From a checkpoint of a small transformer trained on Wikipedia.
Size: 13 layers, width 128, 8 heads of 32, 4M parameters.
Architecture: rotary positions, embeddings untied during training, normalized queries and keys, paired heads, gated attention.
Each number is 128 + 32 x the weight over its row's rms, rounded and kept within 0 to 255. Layers, rows and columns count from 0. Numbers have three digits each. The size before them is the row's rms in percent of the matrix's.

# layer 9 MLP down (transposed), 512x128, rms 0.31, rows 357-411, columns 0-127
093:077154148155174081125119108143082102146089129111178139122152162098095216079128168126099115215123103087109130132093164159125104141115168164168103089144065139131167101105143093149161151131123111125211165139049154088143097153102174139135141106121095108088107086157164099118153144111166131131161147089078102145126144145133135133062142182099166150138112149156148122167170179056138156154128
104:079145086221125162163108127110114194088107129110094159106143047167095123164151106076083092133071096142165149180077157178160132082131167132087138127093104127189121157128113116119101158157148165115155085130126133095171130129114141112111172153146086101133143117129090118165141172158081135117157059149081080106146138105145158171142142189084164114126090090092152096141193107146156139125126
100:152112178051124123185126158179148123122120128114134111178100093117161125138131136104128180111127125145145162146155144152203109092145063159136140081187167165104140168115071120145143111110172070061103110127194128142139158178122175096132119143094150120158136152146095170108133152140126132138117107118170116058133177140190177144060097137158106120094126134092106220146160122095098126119188
104:132188128214108129114092173130118126105129081127166091115071178062150142103170166160140138182186091150150119084131097136124147139130136162132117161063153130147110131106156166101094152080112122118083085124098135137101112102145158151124160155166147136132129143126143064126123135111092050127140134074151081102040108118107141138171118158113152145138122132168093134129212194153128194076147
104:110184139174115099109144088128144155122130072137144093132149120070086123099133151108152178104104081107157114136132161159127157138197131118151059114178085153172152112125129056158141186096128126091113080140162062179166048127080096120166115123177129149142119154111083166164109096106148153154145146185077140105150124143163161133106076141155142094096081101145063100135090138133155118081176
106:123130092146150215157157089098162197100115135188176146114173086129155144160153139121156111152126105179126103149115113166078130148140121097099102155112093150084163122151118103142123068103111145134084065161161154155117172140128113144199149096111113178106118168124080117135129128134104181137134153119127172125056084115103163074013115150141189143123134142109108116144104141091094059125130
103:091147143171106132120188117171153145126057097124132105133086141145154122137154136104158086179141098106156090079106158132142078123153129161103161113089146086165136146171150069104123171061119129124123144139155155065095159193160145155177177161106098144145114143135139127179107101072176082109146138152117088086132125097120186133125117139098130092156159096170139056140204190136094132055141
099:106162105154174055076149097122145104004123130116069141093146113134076146066108187136102183222120135116136091137127116109121156171173161075158126130097117078078103108157125134188169145127136116132104148144172105146168111152140130138159129105123148113124177113104104072086164099155077119126092172157088088129150165134110136155160164093133121121129114154083117169124149113089110102110099
102:099111096164116118162111110104079124134124091087095101105139068129148114136055056121118144117116125162116136147069158069128149135091118174067079138142147112159159149125051090087147094166132117188123082106113145126158163090157127126147116143103147047066134099144095134116193124119169152133134158071116113116076081128137183121105155159118129076062187098106145093098171151175133136121130
121:122068140132118158151131149163065147137134141146157154146194116125161131145141097096216198137115207089097128138130059122098099134122175122128137116147099134154162111100093136143135103048125150100141134125182180117139131107175115154118154123125144155154138133164185111194155122125158109083027146121134112141158103127166119081148170172097104086134158140055162161126108108106137194155110
106:115156133176150138135158141109114174187172146134150140132190158065103127087091097104121121158081201098157123115148188154093154150095140076113083153071130163080137122131139120108189146133125161093105142154130159109083117133105052120098046222088113123119089103148136150180123196101179118124088076109122167178124129088107103157130132154139109101145125126166158099112139141164164145119140
100:108109117120091141160114117169148126092075170140130074120121135164133168090101134098143112112128153151081145132122139126191102154086130126177172094116129107106079118113122119130098058169184126184134097163143175148167097122118154158037140146157140201137069123165176173121146110156107128095120131095109117131140157115148089134109159082115017117118099176170151079071122088116180118166098
100:175093088151151141161132144149097107058194160109123145139094093068121151072128187135123121111126095053138149141081097097098105131080118142077130122136094123188121115116098134150139125076117098169109077101197151116173149166069194133094190152118135122082089091138078109094099176072102154140133169115131078116134106167151118121098083112125130106095101138140155106164081120089121132178167
100:126134128148205145140137116137078175156124173136167169154097147115147104163169128145122121082187140084143085156126088121142157090135166133118187111166165121169149103135095098166152161114162085140149095116165120103103209142036113148122128127078149115174166142130139135141070147101139181179099158069112116073109139150140151128111100098173054123188124169118085108120111135086131182179120
097:147115134143131144084133099111167111151138134132143113125062161063121128151103199125113094143129102118064124131129206131101108156122154176130142128063066117094131112061143143088165163142095145126166132114146138144127087167083124159088165133138153199147136140100171152138078110082116100095108106116120055110092101167138127155200139107114116201173080114131175063064166149105141138147092
102:122146128120153150078106045096110117134133133127158076118101084165107169101136099157180127162117118117136134180145110177142121161172205139093153125098160121072078114103143094142161173143163148162088089147133143143173107063164088094125150120096149130176133138144128043194203154099165132052169156126145136136111075157099135114144117136159141090170143182148137161102128110117121194120129
099:094125127084140145133076085103102109105213110063112180063165134111071120103131185152104134170106101123107103166167130108159104141045098119143067131127157116115150105133097117128141105141158084083123080164146125133174078110109104110123143107180175169119142112120089117102118148134115158093153188163108124139150086090073086213104159151149110163107147122107143083155131141151094115206111
103:162115129147170102100125166117129121101167192090177154078138120140146157108155188129109119128140092120129105155093107088094154076063105196173129144106143087157128185139209130088140104146145095106098178114125173138141157153131142169131183139091150103143112111127133102157156166135142106100113146087093073135111124137222092109147106098107135162172122135129166152158205135202199109157112
097:065126123118115186177125171135107166119180160125080115142167105102167138119115127174094149116085156121129171106134164150077122135130099116100124134227144147201104127220104117075081131156114149126201163162094156122168162108150150163100093159152145164105108087102133150091148121115165143159120106072098127102186115077093165128109119218127138095114095178145159131137133087122113134118130
105:086149122134110121144121142088160131158107102106173212095142086166109121104148141170108084177143153164098144194130162107108117116101200085135110097142056190088101130102139122187114124150165105149112098158180153131186109117148141131096147142054099126112152163184100155100133216138116153110182192120112062180072152157128128089107118142155117145090099149148114119159124168134118115126148
104:100142199153178120147162143124115143115187140110145110149178127130132073157108138108207055086115151082137156198097225108133144123140148157133105136071080126094127098138133151124121121159134116075087136122173167166114178116179154130129102213129088127142097174136164162117169154106109127128135100104098100117125126113123104082121148078124166158092125148170138162162129196090064144153141
102:132157059144126130105084110090153137133146160094133165158160107150066124125044133123124108101177141108147149137174155074173135151100109174180160174116164154150130173105088128137128117118145097123100107114098131110143126142120124168135058185130193107163153150127114124082064133156114101148058170212164205087148152083168097114118172129131127121091125143100154092102097154180135178095117
099:137111116092195168141147155095187164161137115138084134112137120118123076167198108167089188145149143093135142106148096142127150132189147103103094152128148105175123147082122090196158143163199201114173132141169139148123125124103056163148103158123134087095128151157104125131124152149152117082148111158139138107114092137140136160084147119094079188160124158186089122095048126164110118208137
102:101081095186121140098111157107174096110165093147090194138137066105105108101104158140088092160070092106154088138096142097150082145076146147123140111100098145195128157137164153099108138086124124138108081104131121127130156125107138146055117153221127154201128151089152118115156104072161132119200115162120122108136059090093159121125113081165149092167119152119141105112132168143064083116085
093:175196154093156112113146150123143115159172122107155086130165164118142129119114075110168135132097141133125150109145160166133157073135086122141128177084087140132115197086112126097140119151086179145158138076169157155132103154194136165192078126177139186171096083146145127115110117153102110122114135113120121147152080174150168126190176093119066136075111160183120204109164149161076155138177
097:118130106136134145160140054126134140107091129080108197147098109141196116116115096122179092116159063127116078117129157104148112146064155148097126131115122140146135123180135132113136094086131162247105118158138162113147208087117110148140126100088098133157127149122068097127177182124152145158044133125161148092186126132113161110072120079118160163138080115165089150151113118101086169146144
113:169109165079170149154126106104196124152121122124125154173097136162139146158093094117069094119080146166129119164105094141095076155120124086131156073159068163104151109080107109194107106160096115137100111145143152093115171112153167126104143132082119077091069135104133112108060093164054117170151102152137095108124062132120184103104100177038147124124193135130169151115123140165150106130136
099:085203126083051126186115091105131138104147124142123113089139171177095112178158098183098116100124123124186119115188051162101128134119140119122136111070194156150147165138171156144097149083127114168168094186134223138115167133061123125138162119132128180140147115168103126139091170203163141109120142140182163098108130125111122152155135155117142163115132153130149173173102096125125159137158
091:149160101091155130143130151162124090108117131142087188122087139119122151095143141161091149140115096161097105151136157083124022075118112118169135161098111130159191106166146112142170162133066152177190144152109159096176134157168127159156127092124128135125122160042149110099157095106104175106118116087059155203122111160154137149170142151173108147065118116143138167088116114121053149146093
100:157099074121141163092136166183162106187099175099178098136116128122149182125079105129184131150121097119077174131127081160140115129126106158118198174125051132137117120192127167168132085117177135093141115152118101077159136125119181093120106112096108085173109163178059128153089111126089126155092162143172188181137137113139146172100161113141133159121083074114151102163133151145111091148186
099:115139144087130139071160128121097189144194146142098069147078097136099081121163125107139152146123112151091132071155108114107151021100132127128077087235149129148108113131138118139132147090135127134105175168118131113114138149127123186140160127079195132182186146122081114149143105125086136146112147136180181167138101146168129086147156117105082152151141126104141109131140066129112206182139
105:150100113103129133107179111154173092085122092208143137129082124149117159104123154145132191170057180151095141166093150125142129136183134104179169105130066139072179135100171105105110131130116118090108121115188118134116152167103142162141099090151120178137093179098123124106161093098131070122131074123139162144160162114124212168115155144131105027104142127111118147081126144059132092129102
104:106108160099116146128122094116139136124187176113042149147113034172111216160136155155137171150146175142147129139106033142199082119105114144135120078130139132127098151124131155195155157162147065136101072143136142172113111117089128157100179130167191126123111125101105179107127104171141147147134169131130122143183124107143139094146122154164144097198089133112071150149125121107087105140127
101:112103087205220059117154134110098166117158086088132100085162154073115103106099134118101134103100091164167139191147125112093147104087125086160131148134122131108140105147150133108090119067138080105180146126171113123100123082090131183138116144164132081110139127135100131112097083095152080159106095201128119100094136065182124084158130084179085119115093118064141154123133191125122109129096
099:091123185098125091106112151196146139114142172130152120100104153103146111124151116123091174154148128150155101093105192112130085111126149189094141159194089134138080165126091157116141124111157093103094149130088151136136134059106112150166136061093151087167131084081182102101087102155115083113077098167133169159155175121171157136043155075128149120173104185201118115083121126131115146144098
094:138136136141110161096100143097102113151134104092170151142114150086140127062108139129149181118130148167126117189133144135140089161149120146124093117000121058101061070135116116173166105129171141171108116145203087142129187136172101136135077114078168097120109153165128153104129150169144162139182154104114148112142089157091096130138094112152118150127135122123148166113085214114148106073146
106:144174146072209178146133144146089160135156142137139135145170128111159117171112087126188130178143149164108124119125179179179094073144157052154108094136155111149144114128081099161182091172152154092151185111104063143088104196122133145151138159156138144149115133109141159138106135153191105123078122159199160146099169099139142105112093138117147100092161121163129180146132087100156170178085
096:107095130103080109112127085067142103137133174090167140114181163152092138180065109110071069165128119158090122139089114164098150120083135115081104090139070128106114114169128100098218134137060144050152147164139120135099106127112105088125064149132141161134168087177115138167134098118174123141101142168081196094144123084150120152142134128150113117097132111105088166074152146144111075133179
090:129179102070145139124086094144138118118107072150127182173113169154104120101121118143096170145157143067104101151080072160119087120108107183164102119154077142182181121136119102144118145065092104131151103138126102115142089133116174133109094145126130122092198133163107100083108124108157110134161100140202131153140141130166098050099056167112198143142068103066140137137088155119127143062147
108:144147158165104134108110036108134097150099165131098159048169174134181115093169119122096147106141058118072110172154176089133118123138141097148165087129094114150151171115116093115150116122149125153135116061172119130136203146140159179137113125087198118122125152105148120119139069145122171159094169147107119160154151137100114137052143133110149116143121097064139162124106198128121036113136
102:134139163120152155096126115188060156085109074131187132124113042167145133143111127175123073137144098132180193152129142110141106125111146120078088153110137092186139124075180081143192151122136092172150150093149072121096129129146073173090082127136159141132050111167151138175138191144123127111160145131159061150122186152162138115099122105147105124142112134113088124097185175126126086120120
100:122084121124087097165082109084123087059137159128118126133150143190140172114111113127125157061148113071098095108157114104146148075149083139154106119122110163141101195142123164154092116116123107188091114109122190119101199039135193092134159136087128135161092086158112137106172154130138174157111148076119124152091152094159142103099157152144100166100133164163116102188138113116066128144060
095:097125110150144095083147105183124122086082158146126105111161148142143117145138151159152126155113180108122073108119106078121114140154078081058132155102087110177110182144119105155166178122152113071129107122141139181167148098135145070131142139171165171090102138156060186109179165131127122126118126158150117112135139076172174167186153125049129128103090119138142091096113118096099038054121
096:142060089120110128135123184180157159119153111094194143106150140146119116154093166109101198142154122132178083179055189115135074106136129117135185110109149118116108128131125119152164106117188161155140059168078135147122107098092156131139129200092097159144160084074113175107135110121170082109117153117118176085144117127140093075132198127134133068163105078114137093097155112109130182106112
107:127194140130187080139123118194097129077136143118113090072193141087123163137124162107115203219145166091129154141149138090117104152099148141072154122099068106121126154113106123192110114120160197090155162147157164117078078116145114102143095128103155140118101174122172131140089064141179088115139097164138088128158141110106143154160160159121097106147120167102160140137150085160065121173131
096:121109139114150120093093184097101141136129170147127119147172088149123139161154117137118104135139069140157137118104136132201208140161171130167119045143073210083119156145083081093133120145125104129096057146125143143130102105103105114105203122153109162148109138065139133119101141113085132131210089147155166187077133134082161094114176134097080160138162152152143149133153094101063144138117
106:066080120141157119088159133123152135129123111107102078104092120182142160114095118130153185176069112144074133132123175141129173151155098175118161134187060105090132183158144072154116091163138116126103148115109147137142146125169085169139101128117105148156138189104143117173088117035134126155113188138120186123109123108184130144114116072117109080071106120149064076115133141111136158072073
108:102057154125201064058152139130144098097111088081152158118100155096124154126144130122118150149139190122139114119095089084153139139138109170060052141122138145109112110189114178134144088152118142122159118086095157088124170106140097108131082089125115169170109144105114109133163192083073130104103048110104099126132103187100143116145131098119104025155136145165103113108158095133099115153134
102:090115153179063129099152102174150125125154114143145119160152128199101133167076111120171102183198096151078170061126174141127099165132129203143133160147137145165158104132108145222103143184173120132134086100156148121150095099176124127107132170169122177088124081134107178108109072146105111127097144127138120154142157155119110164134072156138087130087058150175112137148138085138124082115119
102:167102146118087077065125141085092167145090163147105058115068107201148123157142127113098123098112138107065119043146149189091155185125138152125097188088067079145047096154163142124157136168125132157130094095163161130121092106127128122153100146184185119103160087143107115154163120131145117105119148158137179132099114119140134188137105080108169120122136131124155087114169118126126180098089
108:091206162159104153133111130114116172098100123059146130166128084193108147137160093129144126158105150088103096126135177090082039152163069120134099127121166090114117117144087135116142067121133123121117115100128110115099142094115095096113121156141146129051166113126105122100104086135132133145119113106143123150171155131084112108090070109069108135176057095147150157059135143166058111046162
104:106137169101096157160125167131144130084082137101101105086163122128010173113123150157125112181095177144158085205130138158166146126085118111136166151099139083106123129114142159137130129160133105105147107063099190112135083073131090094097114097159063159146056120133142149127168154147095110159123104124111150093152133113128124163068168095087150188129086112124147162110146075136131089147064
096:184159123155118130147113106147164137099159115140158101099107083139143078150132097149093150140120030194168096136173176142135150167118140109132135180108108202104114197152116093127110140140129066118141191151164128115182168148068162137084112126143144094153174111149109128083133130162123097134169119174179138139069129142169163118151143099100128175178134078110135148125053129152176167176154
102:135125117128112148128122135097116044111123138139099174155092119064145106124135124103136113138130081132115111164107132115113108155068091158096094132077141071091094169116106125123140144099087134110106100141124151091210178175163130132122120100109144180131100159100119141132145149130093118009107145142149065119132147125124078075096112087119148146199140069147110062181168156172134123211115
105:169162131155072140132180148064120073092101119066154149094144097146124090142141122113135116101125113110131087124107187138093154141111152135109132106056106081162139100128111155137101144123082120199152128052083187163104104143136159118084136084135151120079121100063159099129143099149124133136121127199126117148115115092112104121090112129101134197163064107126046145081110129102171143113044
# layer 9 MLP up, 512x128, rms 0.303, rows 358-411, columns 0-127
099:132179114095083167172161150129088207084118135137200118133133099152147103135143121130103074123128201110106066131171114169103103095058124122123136043089148128158104104076142081141185164120103161159157107077135157139072124121119157108116114161105139125078137121138137101105125145158118172178118140155190148137204124136108129109142100175080118103116093175090171159143158079113141160158151
083:153092082033098076172172144157143172088045148227121140091118146104131174150077152132113090132108102154105161070138155185139154168116146117142166096144125112130165133094154073088130086098163096114147144102134144190176089094134114113127076109143131153111101138097081103147143096114113143144142178157096101122119181144093168094138141139154154079145112154102132117159153132120127180112180
107:125137078049091160110096178082160135099098138139144125096082106147159144115130162075069089127076122114130098141110122136144165162148170144128152136141162143197119104128111196104130174181136164197139121104158055145146109138129153095130082151129080104088143125178140080096130116192093165133167088145158162091158142076133131135121075126113225106094121085128150150158165143134107096102131
098:101119170097181150083119137133108111139119163147157176134152136118190238141154129160173088046107083130075117139087203144102153135127138132056069085086131150083104153111117109127081153119130147082122112182154131134045132131114091152140066095142148084143123108149180111142161080108141118165136087105135065138143156146094148113144151145117132137166105090111105154101153168137145124096102
108:129131171078147143210113145066182170175133133158121100114119142103146199179113146156083134130093127096118121143102103103069160133141105137103110095121114116127109173072159120178084094073111088127117072136058116161115149108167168190128067079087135150122206168114133150108063150100137085109156070122120123120070093105128117075100103104142135136109140100150114150100133158085166112112128
111:114169126150140146102189199146071153195077113130121137166131119151099114173152120114175157085132127143111212115080141117192102170142137151151122102141096114180163145101147097092101095130083109058072143161129183148072123130099110158155147169117125153134145169096155132114108151156116085166147135136084156169097133205107107098128175098132160091137117124138187176152084189144147139158150
092:168124129150154119110150150175073178073132121148177075131181122128157163144156159107142167152174160107129168161094130147174177100122141084136151164138062073149113157170119103138066122139132167112151163089131090182110149183097063128181121085131119112148090080176076095154081149087080149182136117112111113162103133108155141104110148115079168078109115136189063107106133130143139142085117
106:146123071103114140123076109130148127118131115186169072113106155143060138148118140196151155102157093106076080129174135121132123116095106100134116129166100108200097145157066159154171179133161042118111117117064168104138111149141068129126095089162121175144155159160141122143109097114142164169110136132094091143168123192133122153042122096156155105138138111166105068146089117098138173071122
129:125170098116175118130122109149141170127169112105143156122188132121089134106154155111140145145156198109133202097131115155119198152134092146146151113161133136131159097120098125141128148154104085131143154084117124177082190133202139118124189077076092159132142136052163130144155088105151136092133155090106157122098157097167113099188105125086126077067083069131199089125168084122066120123096
105:104147127122147064111128179085148148130073139138115129110168167110145102193156112146095034107123127164112150158107136130112110099152109084101098104109100181124111089086146109202172143164101139137083142109122165125074100123132096122163175135083128128119131150114153137071177151099128174164174142115114123105194202131140085080096150071081078127185118158142163198156101133125151171115113
105:156109089154105121208143149137120060162155095137141067157125101143105135140111165097118092144126093132180171120091089090102097202138110130160068105147125114171123092130102131140105107123161102129146198145132160132120160140109107090085123161137104135121139130129131133154166066168183092110140146167097122091107142144167117113116118111167109070136085119031089033114149157084157192090099
102:059151099156170082108083145125171115111154144158128133150115150124104129095139109109141125165087117106152126032175128127014124133056121132183167131122076090159114160124133160125143129119116137129135073077110138150171137139104153174135118087097115145130109142155114200107089115095140128176075145141122110170168123169175086125163129050091143102103164188109155155161104114103145141085155
097:137157143209130121153121085120148161129101148106092172106116123144143129139110122101095074134136139097147178115166190143170187111139107131120157170057097078103140135152112165123078167105103146057161075142119134127129142163152118201127160128066169154192169116103138171137117118140073161109113132085142123105138186108162069122167102066165145108063141161070181150115126106129170154144121
102:116105116156125081136091161080072106131090209143141118108074157129154174143164163138107117099161111124175194178113084171068146138186054089158135106114148102155103096141163089083107132141170154138142146112109184141083147119115103135208127108133093195137142154121125141157101111083188120151175119110134154136153133080121161132123194122102130160104118158134198144159087141150170150101103
100:150138139168158141108111128057055126126089110163114106120071093130077129141173158129121079110141118198226138110105111146122153098088142107099143112138155126170109092167152135125151143068103145151079111138105147145165191127124157175127107093108086132185199170124137063129111163077165162075127174102106140140150125078125115181128096177162116093156142138172139156172151116102146143117076
091:164108103082081084165127073106128188121147105142134176095116113132054073166140162124117081058081135153138139103151119143162165143135104143148142137158135103124159076123198105111126059185167093077095189140096120136115097116103085149064133152137182123155160113154103181172150119057132158127132114129082148132122106092126143121141109128200136089149093137096147147177063147140104110159137
107:209149080168152130135156057111166158193177126146150124155125121131063141149116123104115101112124131132126115108104129127185188134033145188130132151170124096128163162089141130101111156104074169139100101164164134079124174119097121164155137130108092108150120075074142167216156162108156129089163118123115152109110133118064084105143075147105110095128154136189167109097094103155147164122119
094:081146090118076098100128118161064138084138117109124115125152079162113182153144133102121165142154134116204113129136084125138118188103132157087152102147079154143166102131123101120176137124166166128133116144131136106100183102123130092161062149117097149104120126136148091171149098091054179132115186208178073087177127133156082131183066119106161132142179144130149121151058162179114151113159
107:145224060107177138111104165124117116126107168097149177127116162160102131121173142151118161116176099177126108097117172105142166100087054101135090070094113185124094137133166147099154129137047128156126123141133128105126104152149154114143109133153133127140189147166097126179155107164137085132056157145147127135089142121149108110151182137039143154114072081049143096141109133097090157130136
104:065120126146123126048119130151151163128136090141153169114176128162152135114092136112126130133104126086102137124138154071064128158158127135186170107113110133193153162139197123132096152179128169101101096103159131091118107100174140159102135163151005136104100141046168157078096118129102093135131174129129155125112071157156083151179145116072108159119144131128121138054130128169151101098131
092:137105172096121144140093141128129167098100175218153105135121116155161133067148077087078137123141127099163157156127113153142134080089155154121100084084164133166123074089168137084105152115154094112094116136133130083163140110165062085178142065086175123133078103107116108152106120130158159095130126093165110124134163130135127214119130072102137148116144079082101083064152107099117111096050
101:116141103149128105102085126064121145175139115097075177065100118128159121134091129075071121124097117165129097052178150113089080122194117116156160133170109090078170119127138146170132140131126149148132112124125084117146085122054091113184067136141161086126143175137135160133089094135105094153078117188109068183126082137182176128193134117130096097068130128144095120142140152113109167109151
105:154116083120137129107145134078146195141096052151140147184133117047164174150135110038090138158120152132132133129156173135113123139098161126143163083133160127184107173110127224103158125137176196105068142124171118059107155095137130127147135146140121131088107147059175114182148127151067164147132115162130163130133091099126150091136118141120106127066186128132118143144109164126079122145137
094:149157116133156131165175140097110144102168150115182096132100111155133160129083119119135155084071197138118120142102201108095123131096106203145156108094104136123144104135097110182184118119159141152115125189135188119166136143119107096205132121125167110119174036139115151132127117153116147180107142186124094161198183155124122130139110146162133085139056125079165097092160133134167055126110
096:223097094144092082148105100111153104088133112142101134157143134150099116123069123157168174164167170075160109146101142113138142167131177110136183137085157067153087146126121138155145109116125123152150067122064144085081136106129150144159142178089127115152091141128176197188102165127076156142123110131140097146131083123144109106176087120128161043075129170161144130139092112098196120154161
106:103078145156090103154146077145212170153164101123203108111151181104116170092100159114062086102114127162139163097157080105079142133105118108149133147067095100133142085171128160172105133144150119167137145104154054109116188099143131165124144120137136122091119102114090122185137070140105108146138078178084136122142140086113073098146148157143143167176173159147152163161062092123142086160132
095:117184122133101130124113062095173157140109080115180172132156175135095123132157126108129103070125113101136144110082158144124128094147131158119181139097095139133078114093090156138072106169115089135131114149143144091119186119099088084026130168143092083085122114140148099100134195208129142158116130124131173089158091139096131109144116190099157135154097191166190076157111126122172146073135
097:141110194117128131106129121135142124060147164144120110103131151144138157078053102141127145105113123149157146134092177173114122139072140070113121143126101125172193160090156116115146073081138132156161159193110108104074093160173094040167122084199121201131132166132191111175138097115156115111159134132142139093094160138193130143159120101104120115083170109120123161085123099149141176108183
095:173154086141106144175113119135124083092122193165161150128150127070067134098129075140146146098100128133081188083130081154161130135159113086148128098099156118124147163143114073087189159138089161109141109151135099170164094160161093178209098113158184129091100087148143120118155102167111145136116171125097187149148114121111168078159165164139063089146146148157139122128139190073087129099088
098:152155127135105111116150121124117200155115070136142120055094102130169144120118083167087127110115141111095147118111104146162095106173132121126113132144088135103087047079153112088119119148117142154074168143108144149127131081130098135103083115058208120026134168133134107148167122099126161049115189147086113125108100165202156189120110109137156150159096107094099136073122127152121139086098
116:145128067173101112118109106124106153125135170136144114150115088122122138125079162124151078150158113094111153147158132117140138134109075072135092150106121131123173079084153107149067141107152139159075140099154069137136084118098161148084126194100168143107114125091143125106102078128069135116148082188108080140087079142079206172133134188142137018148153143088109105113126110115139076088184
108:118135130136158168061087141168130114115176123110180144153153108151134110135137118141132112034161158140187147160108064176165175123138139112107139147120156187099155154112170127146091147150131109155151155167110137093109173146168173098147143112117132115145174178097131163129205116110142147091159170162156120146153175089081168091065123198111158103119138151120174073177110129161098112087053
104:155202124085183115094194085087138168094114163104188116160154152075152133138157127132099093130109161095070111120146184137090118116091169103089097124134176134099108087101124148121134149147126102106146111122081139123138091135137085145164080148113161099140147084113191124134127152084095076121171144123110203119144138100104122123104137110104130175197147130097139179105190154056066077082122
103:196140081092114157148125116082143091140169159148199174063159143141108150126135165100046214113127121103131145101161138102133148166133110127127144079109166156085141063115112160146085150158164160206116137113154133124071151152146162117123105215051133144178180156144102137166118128080138106168158076125089134134112164154119128159141144114138176158178135125159154125122157112131121137135161
094:114157107101123105148126118170146097137163137026152123161172165133043133106087084154107148058140094145125128034184105145160115133100144081160154113148127121124077049174134109142121125168142079113144114158075147153077135153115067082142108178158101119152125091165134146156067091120195147097136094103122125124082128158119179179144172129135155151117129111137100107117142087134134110143132
107:106178107092107141102121206192087104128105102130155168175068147090052127134082146149179113096146135124134197111148131107130194126150117076110099156139119124103151064136193106092061127138133126195156125112070129112127124093109169152162124111149151104062115148162109116091169139141139154147137085106123138100117062098148111149116104109103169126085165102150147170131108181195109094113105
100:167117036113101118116171125102145089087188164105193131093117141155134128078124117121117115125176122111157125104162116120087177099128217147139181150098171134107156141108154137087135081094137169091130180120164176082177120150144099107131084133157100102097135090098115062203107123127115183080131130155081117131145119086186105099156101144108085134094141114116103152166130139154109122066184
096:121120159136146127111104095167122166112128159174117138156071113184095156118131104112179161107119145072111105125149140163094222133127162088149118083100122126131123147130129096139068118119083136171180112174201086175122111118177116118166109122075112138097065140129189110077165114146175132118094124118100096128101113162122103219159069161106134079119112147202162144154160079107142097124100
104:123127081076105128127118095161114161121154134193126082112103098110122148125164115066171114140121137150136068127125131116057176159127166057100172099118126160153128079105124155136120076154094185126162097106133044146067141140165209112148147136082145100079131132130123099160111164101039188142103076122170132133133117108159108136090144125101153105059070096098131140111147118141098108105154
096:176123148168067185093144156134151114139150145107133141121127086156119106131072059123087156075113107125093119138059193065129152112096089175072140116121087151091140150166102143109133109186135172104121111120154100105132133047108170207129073171156156137099115099085166132120148156141088049131143120176115155123112073131186096107162092146137167114135146110096116175135132087122134105099134
105:144118167149140187156076088128117187133191145135166126135149120155132193090084136152099105117175135129144156116151134092121204140164171168095164142167140095132194137092197119078057126118092090129134178104168115123064169100174148161134113143125095171181166160124130168148163183106208115094147148130116106135118093184121112109117118165126124120173137126137113083150164114143166144075140
092:139126154140192144136114128176203174131104127118073114153051117113144131146161172089074137109131076130171107063131051106158107164075097104135128071139150124138103157102119123146123146135096187099122120130128164135163151114145120092161208140104125158151112116124160083124163078153103158186110133125079051132120096128168201097117162100106178147161091085151155102132130097098099132133090
089:139098141105242076130151082116119122142120126158097150079179052142091128152133092160064091123117131100147212156105090141175127135118161117109107137108118107157162108136102120094128138120144159149099085176078113131122136190095127098149193176120108084120122118154169079136115164115117165166177095168085128166097143187088107141128066147099130176135116155089169142119154083150104128113097
110:159170147134080035095110096120134160161107136174086114121142072128109135099136058144137172134175128143125120109084142163102088142145110138093073120143089047141109134086089121162131176090098118116102115181060063129101139117141151104099055158148131118172100131110201144169073091152109136118121115189138132100112076066093143175115160124134102080107087131104098128119133088103130125127107
097:095091132175112108129155143095138197140154165168172116136121149174142082151113071171153122128090134128149107069160128078201129176146074113148138110088099148136158131165133138095120104099130192084118154065141147098162121108142101131114133112137145152186100159106112181149117139102095112148206032111119171140164099138107174075111164127134110111123170135168117128081095170124046161142146
104:084144125200131177133198122096180124112152094121162146160134155146170110124058137221183104120143140124125086115117129125120116128153085097149087116088108119099159137087112126158143139185138130085123133123137136143078133106170118121099151140220144199108125151137079124092172074110115129173095068138045108143098094150124108128167105093161134098129091163073185152139093134153134116166151
107:150120156211184160136121094087159125098159110155162130129137100107094135150118120157161086123079119148194080100136137106141164078168077096122153131085088118117116113093108127131109124105123187143113166147164086176147108138161175124149175091135197123126122099110153102124138103087090114156153084133151033101122185126126111133133090173126163093071105172147156114130089078188155147125211
092:111163115125105170121125160060133094174162163157096118202157115128130103127117106125113145084163120073126180146144140176157116108086087118176148137126141136150058151111158126144095097117060089159133141130138155099098188173123091147170145190166106122164120157110146073156135078086128080216108099187112137114122138150085144160130120155119138063150125137134115167190160137101178137191163
104:148051076175133152187142116177167109074097095155158164120088122140100110089067135137140118142113172110106146132148175112091107172121172117101112119147167137080122109127155131121081073169137178113119157152151090144154135114140096152127185158176135102110151194183093176081105069190119145131101120176130162163138146123159072150153113113128109092178161150131128116072130169103176152064110
108:155155182189147128123130081160123097146095082093187099115167152150097123120159094111086131133104110114199147167112162109115090131153093096121083107137132159121149111189126108134122043087128155146145058096129159095094130117172097155157101093123147126123130141091131084124142113137093203121165119169132157211101121128056119099138091108127131129149034177174158154151162109132089122095168
108:151095146107109166107122135169110128071142129082160099076137064138156149094174138169149123107109113091105127103137134151117136118138140067124095110173173122142072149141152145095083066150148185095099150072131058132111162056088146123093118127142122176144138088160208160088084143186106128121134135142083151150190138113115113203096149106058096112139137082126118070149110139127135091082118
096:128081128152137107139123151122076165101145095105164088143152096080078195123139114126129112093153127093131100094102142152189144186172174138143171126166140112088064144108133120119099088090124141107178095115115166105087110120106128098139099101133133133108116101074116090125066072168158123078126226148217098058139117169114050133137119136110120092137122184132139152161094112136166124111084
096:140112137162159130175189156109175094160165108077129080175079110107182129108096105150109140113148120146176119114128147129086156131118136059107113123122123156118166148117141117131136130138101073087145160117096120119142137138100072073161080114150164203083153103160148128143161103040181117051095084156076152158083150086134178073090155162102094154101174119142171087139126125106179152124115
109:127120082083104151108137180092089122157076165094214134164103124128130126164109129110134103101138163109162163138113130131127129138150200155067159099124079070124119080131155084070151144117119150092141136142078093112090165113133154107061102150203155148122095155097120180176105199136148161134150149191132128142135141128132129057157132119150169149134162099119108108092092164133054174092169